{
  "vocab_size": 8192,
  "hidden_act": "swiglu",
  "norm": "rmsnorm",
  "norm_place": "pre",
  "norm_eps": 1e-06,
  "attn_scale": 0.125,
  "bias": "none",
  "tie_word_embeddings": false,
  "beta1": 0.9,
  "decay_fraction": 1.0,
  "batch_tokens": 32768,
  "dataset": "wikipedia_en"
}
Each number is 200 + 30 x the weight over its row's rms, rounded and kept within 0 to 999. Layers, rows and columns count from 0. The size before them is the row's rms in percent of the matrix's.

# down: layer 2 MLP down (transposed), 320x160, rms 0.0823, rows 14-20, columns 0-159
# gate: layer 2 MLP gate, 320x160, rms 0.0668, rows 15-21, columns 0-159
# up: layer 2 MLP up, 320x160, rms 0.0661, rows 15-20, columns 0-159
down14,096,223,210,216,202,244,201,162,186,227,220,185,200,190,152,187,197,229,169,214,210,187,214,203,199,207,205,158,234,222,201,212,216,235,197,184,174,220,231,184,223,171,211,191,168,190,176,195,182,174,215,259,210,196,248,190,196,189,194,170,211,208,199,176,186,195,210,195,257,226,218,236,161,230,203,179,237,210,207,206,172,144,208,278,228,201,162,249,244,152,155,192,195,233,188,135,263,168,215,236,191,138,161,226,249,201,158,179,135,239,232,251,216,194,189,224,264,176,200,177,194,187,203,154,227,189,198,245,185,270,224,166,217,256,158,189,163,193,235,160,178,212,268,228,243,223,197,182,217,251,247,191,223,213,197,206,143,168,179,207,149
gate15,094,229,162,177,235,226,223,200,183,205,222,238,206,189,193,206,238,201,151,218,212,259,199,228,234,151,197,243,241,197,193,178,233,193,190,198,198,166,235,214,198,212,181,137,225,285,203,167,152,171,152,194,250,209,199,215,146,195,254,241,214,241,230,165,181,162,235,234,225,192,199,156,173,192,174,182,191,207,185,159,238,201,188,179,153,185,194,220,145,202,169,236,156,208,232,207,200,150,196,202,159,176,232,193,128,171,185,218,189,208,197,180,133,224,205,199,211,212,229,236,240,229,164,190,181,214,175,207,245,217,220,157,206,180,244,177,190,126,205,233,180,206,231,239,231,242,205,174,207,172,189,257,163,184,165,230,256,237,176,205,212
up15,099,179,189,256,194,179,248,218,177,132,204,196,194,240,208,238,197,186,238,174,197,202,192,217,211,242,162,189,164,204,202,192,159,209,201,230,236,170,185,260,229,196,214,247,181,207,214,212,162,208,221,223,205,158,204,207,290,136,173,166,162,223,210,168,237,164,202,190,199,154,224,192,195,246,186,144,189,163,197,176,177,213,177,218,149,210,157,170,221,197,241,170,224,201,238,202,162,166,232,192,195,208,230,204,232,213,216,183,196,191,171,226,188,170,155,168,240,200,232,217,190,202,205,179,205,200,177,201,247,259,234,191,134,142,211,217,213,256,192,203,167,200,200,110,232,230,205,231,283,194,189,230,221,208,195,210,158,164,145,226,209
down15,097,195,165,218,163,264,207,191,195,162,210,215,137,222,195,239,198,246,237,175,218,131,186,174,225,202,188,207,162,166,181,224,200,244,216,240,209,171,206,174,329,262,189,141,215,185,196,208,214,211,201,233,239,173,193,264,237,197,183,213,221,178,225,196,190,196,202,188,223,157,188,159,186,251,177,160,209,200,228,155,193,185,217,205,133,181,157,213,231,187,201,246,223,183,204,229,174,136,226,202,170,214,227,224,176,273,174,196,203,191,211,221,151,191,202,214,197,220,248,198,159,250,225,226,179,185,174,168,265,225,183,250,173,178,196,160,170,199,166,199,195,194,150,220,213,205,222,236,226,210,215,230,190,192,192,199,196,193,189,181,210
gate16,096,228,241,199,168,159,172,197,221,207,161,185,186,181,208,237,183,251,186,208,218,231,197,191,213,213,268,215,228,206,205,193,247,199,182,254,221,227,213,184,209,213,202,193,230,216,161,174,177,178,152,236,240,188,211,171,236,136,238,208,158,236,202,202,163,203,196,234,269,156,243,180,181,218,223,210,207,135,213,210,216,150,170,193,180,193,246,220,163,199,278,219,239,220,190,204,202,123,188,219,180,187,234,176,184,241,211,207,197,220,192,242,170,217,205,230,204,200,218,257,189,226,218,187,225,230,205,235,183,179,191,207,187,208,170,176,172,213,235,236,193,221,204,185,259,195,179,170,187,139,114,184,191,270,233,198,215,222,228,284,172
up16,095,135,245,239,207,253,213,227,230,155,202,178,224,229,170,177,181,155,189,161,185,227,205,243,196,197,200,222,129,164,154,203,124,223,213,179,170,199,176,191,214,243,251,179,197,233,207,157,152,247,247,242,194,153,218,248,217,216,216,216,187,200,197,187,244,161,154,230,209,228,205,205,173,220,215,179,195,197,173,189,155,226,197,243,233,138,211,124,265,204,207,229,198,217,226,186,207,195,179,236,208,226,199,235,215,173,250,257,172,187,187,218,205,196,195,208,236,156,170,179,188,232,182,195,204,235,190,205,185,173,168,214,168,166,212,217,205,177,156,240,241,239,197,218,160,234,208,201,193,193,205,209,211,224,200,205,145,139,220,147,232
down16,099,209,203,242,225,210,227,224,172,173,228,208,258,203,184,184,203,196,166,254,203,213,177,243,184,226,196,163,213,235,219,210,160,185,214,200,194,188,201,228,315,203,200,185,211,257,213,199,202,217,210,222,214,199,198,231,179,202,210,185,205,197,164,230,225,196,168,224,239,233,159,213,205,193,212,186,228,173,240,222,207,178,177,178,202,131,209,176,219,222,233,239,209,200,166,160,140,232,223,174,177,200,197,173,276,203,205,226,200,186,206,212,238,220,212,171,173,208,213,183,184,262,218,219,184,219,196,275,172,231,208,95,213,191,164,230,183,225,223,178,188,215,80,236,203,233,222,169,191,182,179,224,184,189,197,186,124,181,167,183,199
gate17,095,179,166,192,129,197,246,216,185,213,217,236,207,179,201,221,194,195,212,193,174,196,234,173,194,237,267,147,151,131,287,192,176,213,236,173,180,272,182,177,178,210,184,214,192,190,229,225,205,180,209,161,234,178,172,227,196,204,181,222,193,209,198,230,178,197,220,151,180,141,193,187,238,186,219,164,126,184,224,243,232,184,221,198,194,216,178,195,198,153,210,220,202,202,185,220,218,184,159,179,214,198,220,160,188,177,204,217,133,258,305,146,212,186,184,199,144,237,203,172,200,160,200,194,195,167,185,211,193,182,159,183,186,177,200,254,200,233,189,212,230,201,190,197,237,177,217,157,209,237,222,197,203,166,214,175,240,179,161,257,243
up17,093,214,200,186,207,207,194,238,167,185,219,200,199,206,161,235,221,225,223,152,199,200,166,156,203,221,184,183,174,152,192,184,207,178,238,213,192,195,135,254,225,191,221,249,140,224,213,187,206,192,210,216,187,186,205,228,175,228,139,234,202,170,186,172,246,214,206,144,179,206,182,209,166,144,174,178,156,197,236,202,193,162,215,164,185,240,196,220,176,183,169,186,112,171,215,238,222,216,159,196,149,202,179,207,220,232,190,206,199,243,211,149,212,192,240,230,187,209,211,227,155,180,237,191,209,203,225,212,238,216,163,205,181,141,249,193,188,192,159,227,261,223,169,126,202,230,192,146,287,206,200,170,158,206,243,197,275,162,212,186,210
down17,089,199,252,234,267,140,215,153,189,165,209,218,218,232,210,164,241,209,167,185,227,237,166,188,224,218,227,259,183,228,156,197,195,179,185,190,212,200,253,196,232,225,192,161,227,245,135,137,222,108,236,196,185,228,189,176,248,204,233,223,218,155,229,190,226,226,164,217,236,227,175,189,137,167,210,209,250,136,208,216,170,237,202,174,180,189,211,191,220,252,206,158,188,217,200,163,214,223,224,221,201,178,167,201,295,180,189,230,213,167,178,214,185,238,234,168,228,133,208,229,194,225,194,204,198,188,166,216,197,224,221,200,207,273,208,203,209,159,203,164,226,205,224,192,184,212,210,188,221,170,197,204,188,169,174,225,194,227,214,168,205
gate18,095,183,194,158,186,192,184,198,230,151,225,182,172,179,200,198,191,294,147,163,244,171,242,200,204,165,195,216,221,202,229,198,217,250,257,226,160,166,226,240,204,166,210,201,200,236,223,205,174,184,170,196,208,251,237,184,214,227,253,187,199,183,223,173,243,191,167,212,208,168,190,186,216,225,170,177,200,159,231,232,235,148,149,219,194,199,176,216,139,188,206,191,157,164,222,182,212,188,212,192,255,149,204,216,172,188,272,179,267,170,246,213,183,185,160,186,194,178,133,158,227,182,170,180,205,172,221,219,212,199,181,229,213,214,188,239,263,207,155,171,218,164,221,224,213,205,245,216,253,217,242,203,195,156,167,199,169,263,195,193,168
up18,094,218,204,242,241,208,227,212,178,226,239,195,174,151,205,249,194,181,194,217,260,170,206,238,165,194,191,216,212,184,189,176,166,218,161,204,207,201,166,223,190,174,242,224,143,194,217,178,210,176,209,184,227,216,192,148,217,163,205,214,209,162,209,236,169,218,197,221,205,237,202,211,159,214,207,215,190,203,211,248,175,151,202,230,147,241,199,228,203,252,160,213,233,219,168,182,250,198,189,225,145,248,307,182,194,184,190,225,153,229,187,214,219,279,207,211,255,192,206,195,178,183,234,242,197,258,201,217,226,163,232,187,148,155,233,171,146,184,204,210,150,221,210,178,193,150,129,207,202,176,187,255,193,237,202,222,165,226,176,225,223
down18,096,196,194,187,238,255,238,185,177,186,221,177,154,196,182,197,178,189,182,202,207,216,162,213,210,209,149,187,174,163,126,227,124,204,227,212,207,194,151,220,133,182,209,199,153,160,235,160,233,184,218,182,237,201,180,185,207,187,208,210,170,214,202,228,164,214,183,214,132,208,136,208,196,164,153,200,173,204,170,209,199,170,153,196,113,237,195,259,180,202,174,212,205,142,207,184,218,175,205,193,183,239,243,172,217,197,174,169,177,227,199,191,234,196,250,186,271,231,214,156,193,243,288,184,212,270,182,163,214,186,196,191,192,190,204,175,204,208,213,222,196,194,205,161,195,147,146,213,223,221,168,245,201,227,226,207,236,219,181,201,231
gate19,099,226,223,201,174,158,167,153,208,208,231,197,211,241,198,264,189,165,207,213,181,179,216,203,218,232,240,169,210,217,243,223,144,210,207,182,202,256,174,247,209,203,232,201,183,162,203,215,232,191,219,204,255,169,210,162,224,242,193,268,185,190,196,216,187,184,207,171,215,145,226,225,140,205,208,225,236,209,205,204,172,174,202,224,221,176,205,202,141,222,212,224,258,129,183,190,159,179,184,243,212,216,157,199,188,233,203,255,180,163,181,239,228,193,178,221,231,170,164,270,185,271,218,233,189,184,202,250,185,225,262,204,208,221,215,240,176,190,184,182,211,171,204,173,257,210,221,176,154,142,235,154,210,225,208,169,155,186,253,164,218
up19,094,151,169,155,207,237,258,235,243,237,175,198,178,198,235,171,212,259,265,195,193,192,246,179,164,197,154,210,159,249,198,197,198,203,247,196,224,162,199,228,175,231,188,212,201,219,197,235,230,230,190,227,177,170,185,244,215,170,160,213,196,240,246,230,200,171,202,185,151,216,184,223,235,222,229,125,177,233,194,188,191,257,236,212,222,216,198,184,245,174,150,221,141,256,199,220,194,249,219,206,207,216,221,212,216,221,178,154,188,235,223,205,184,195,214,158,227,194,182,167,188,162,229,120,227,183,205,194,186,165,112,190,193,184,193,181,210,204,178,227,221,224,186,185,181,165,180,234,265,230,211,203,167,207,165,205,193,203,124,218,189
down19,095,205,175,256,202,240,217,167,186,193,140,206,179,215,191,123,189,198,146,190,173,184,222,231,213,171,132,235,151,220,179,145,236,180,189,205,202,167,200,190,237,197,201,255,178,257,189,205,173,204,191,160,183,205,140,194,174,172,215,129,216,192,204,161,193,234,220,231,208,218,220,191,230,201,201,228,193,224,142,200,185,244,195,169,187,209,203,210,217,201,201,135,197,188,193,128,204,178,166,204,184,171,186,192,241,185,210,209,218,237,158,198,198,167,267,139,182,212,221,193,255,146,181,180,197,214,216,136,211,195,203,114,189,165,198,172,210,230,211,238,212,223,197,216,136,157,208,178,204,224,173,211,207,233,214,225,178,176,142,221,166
gate20,104,244,197,255,218,195,183,213,177,173,122,230,230,217,163,222,175,182,274,215,197,208,196,222,209,172,192,179,121,212,198,220,199,198,228,206,203,178,138,174,191,195,148,190,242,191,192,256,159,249,193,173,203,191,176,190,187,183,233,220,161,208,237,193,186,181,183,155,200,262,136,228,212,167,207,209,198,200,171,171,270,232,174,136,237,233,190,177,248,179,245,203,237,193,198,229,198,169,198,232,196,290,226,191,179,234,209,158,197,158,255,204,220,184,249,182,211,183,198,203,191,186,238,241,215,186,187,235,151,206,221,229,201,227,196,175,178,222,210,218,197,179,230,170,183,189,206,141,185,220,213,206,188,210,124,185,169,174,220,163,213
up20,107,181,216,182,205,201,206,164,174,208,223,226,230,216,170,255,258,196,211,151,192,199,165,195,180,189,209,177,212,190,183,186,196,189,155,160,237,168,218,190,183,202,164,184,238,182,183,159,197,179,208,146,227,214,161,231,213,206,171,169,237,194,239,211,197,215,261,228,190,201,241,195,168,212,156,243,183,222,212,215,160,272,165,240,165,88,178,215,151,213,204,191,209,218,177,189,218,204,211,149,167,168,185,143,232,164,199,208,203,200,151,246,235,244,181,223,225,230,228,184,225,197,188,246,170,179,163,233,198,224,239,252,265,270,193,176,203,159,211,238,183,207,179,187,223,225,235,236,171,230,186,251,244,186,213,219,219,211,187,200,246
down20,107,214,181,205,183,195,178,204,240,213,181,185,176,164,195,233,153,199,233,261,212,253,178,214,227,183,161,200,188,210,164,177,172,186,265,211,174,228,171,238,191,211,184,238,197,134,216,218,169,240,176,136,192,223,235,200,190,229,173,228,190,199,216,217,243,214,180,155,173,270,164,190,192,185,181,201,201,187,175,198,232,215,162,197,229,240,200,235,228,170,246,157,188,241,219,157,203,149,191,257,229,229,267,230,180,252,211,217,215,175,250,225,195,156,215,186,179,201,214,196,168,193,231,127,185,212,194,96,202,159,196,183,212,140,201,191,207,160,208,206,204,181,208,172,177,143,166,154,189,196,199,168,199,222,197,247,221,233,221,176,225
gate21,096,236,181,235,195,183,178,209,196,200,155,188,164,155,180,234,232,170,261,192,243,215,214,242,198,214,198,144,143,148,159,154,197,192,176,213,221,225,265,209,253,153,229,215,162,202,182,190,209,200,196,195,213,172,215,189,187,266,230,154,231,191,258,163,212,221,118,182,205,185,235,210,210,188,189,242,248,231,230,200,164,127,210,218,201,184,204,221,110,188,176,226,206,221,218,194,207,232,197,161,180,225,218,220,218,186,224,201,161,184,163,136,184,221,180,241,203,247,226,164,179,202,199,197,205,207,182,215,152,164,213,209,229,252,222,211,143,171,226,199,191,163,215,284,194,218,235,205,193,194,201,200,222,219,185,220,242,224,198,210,201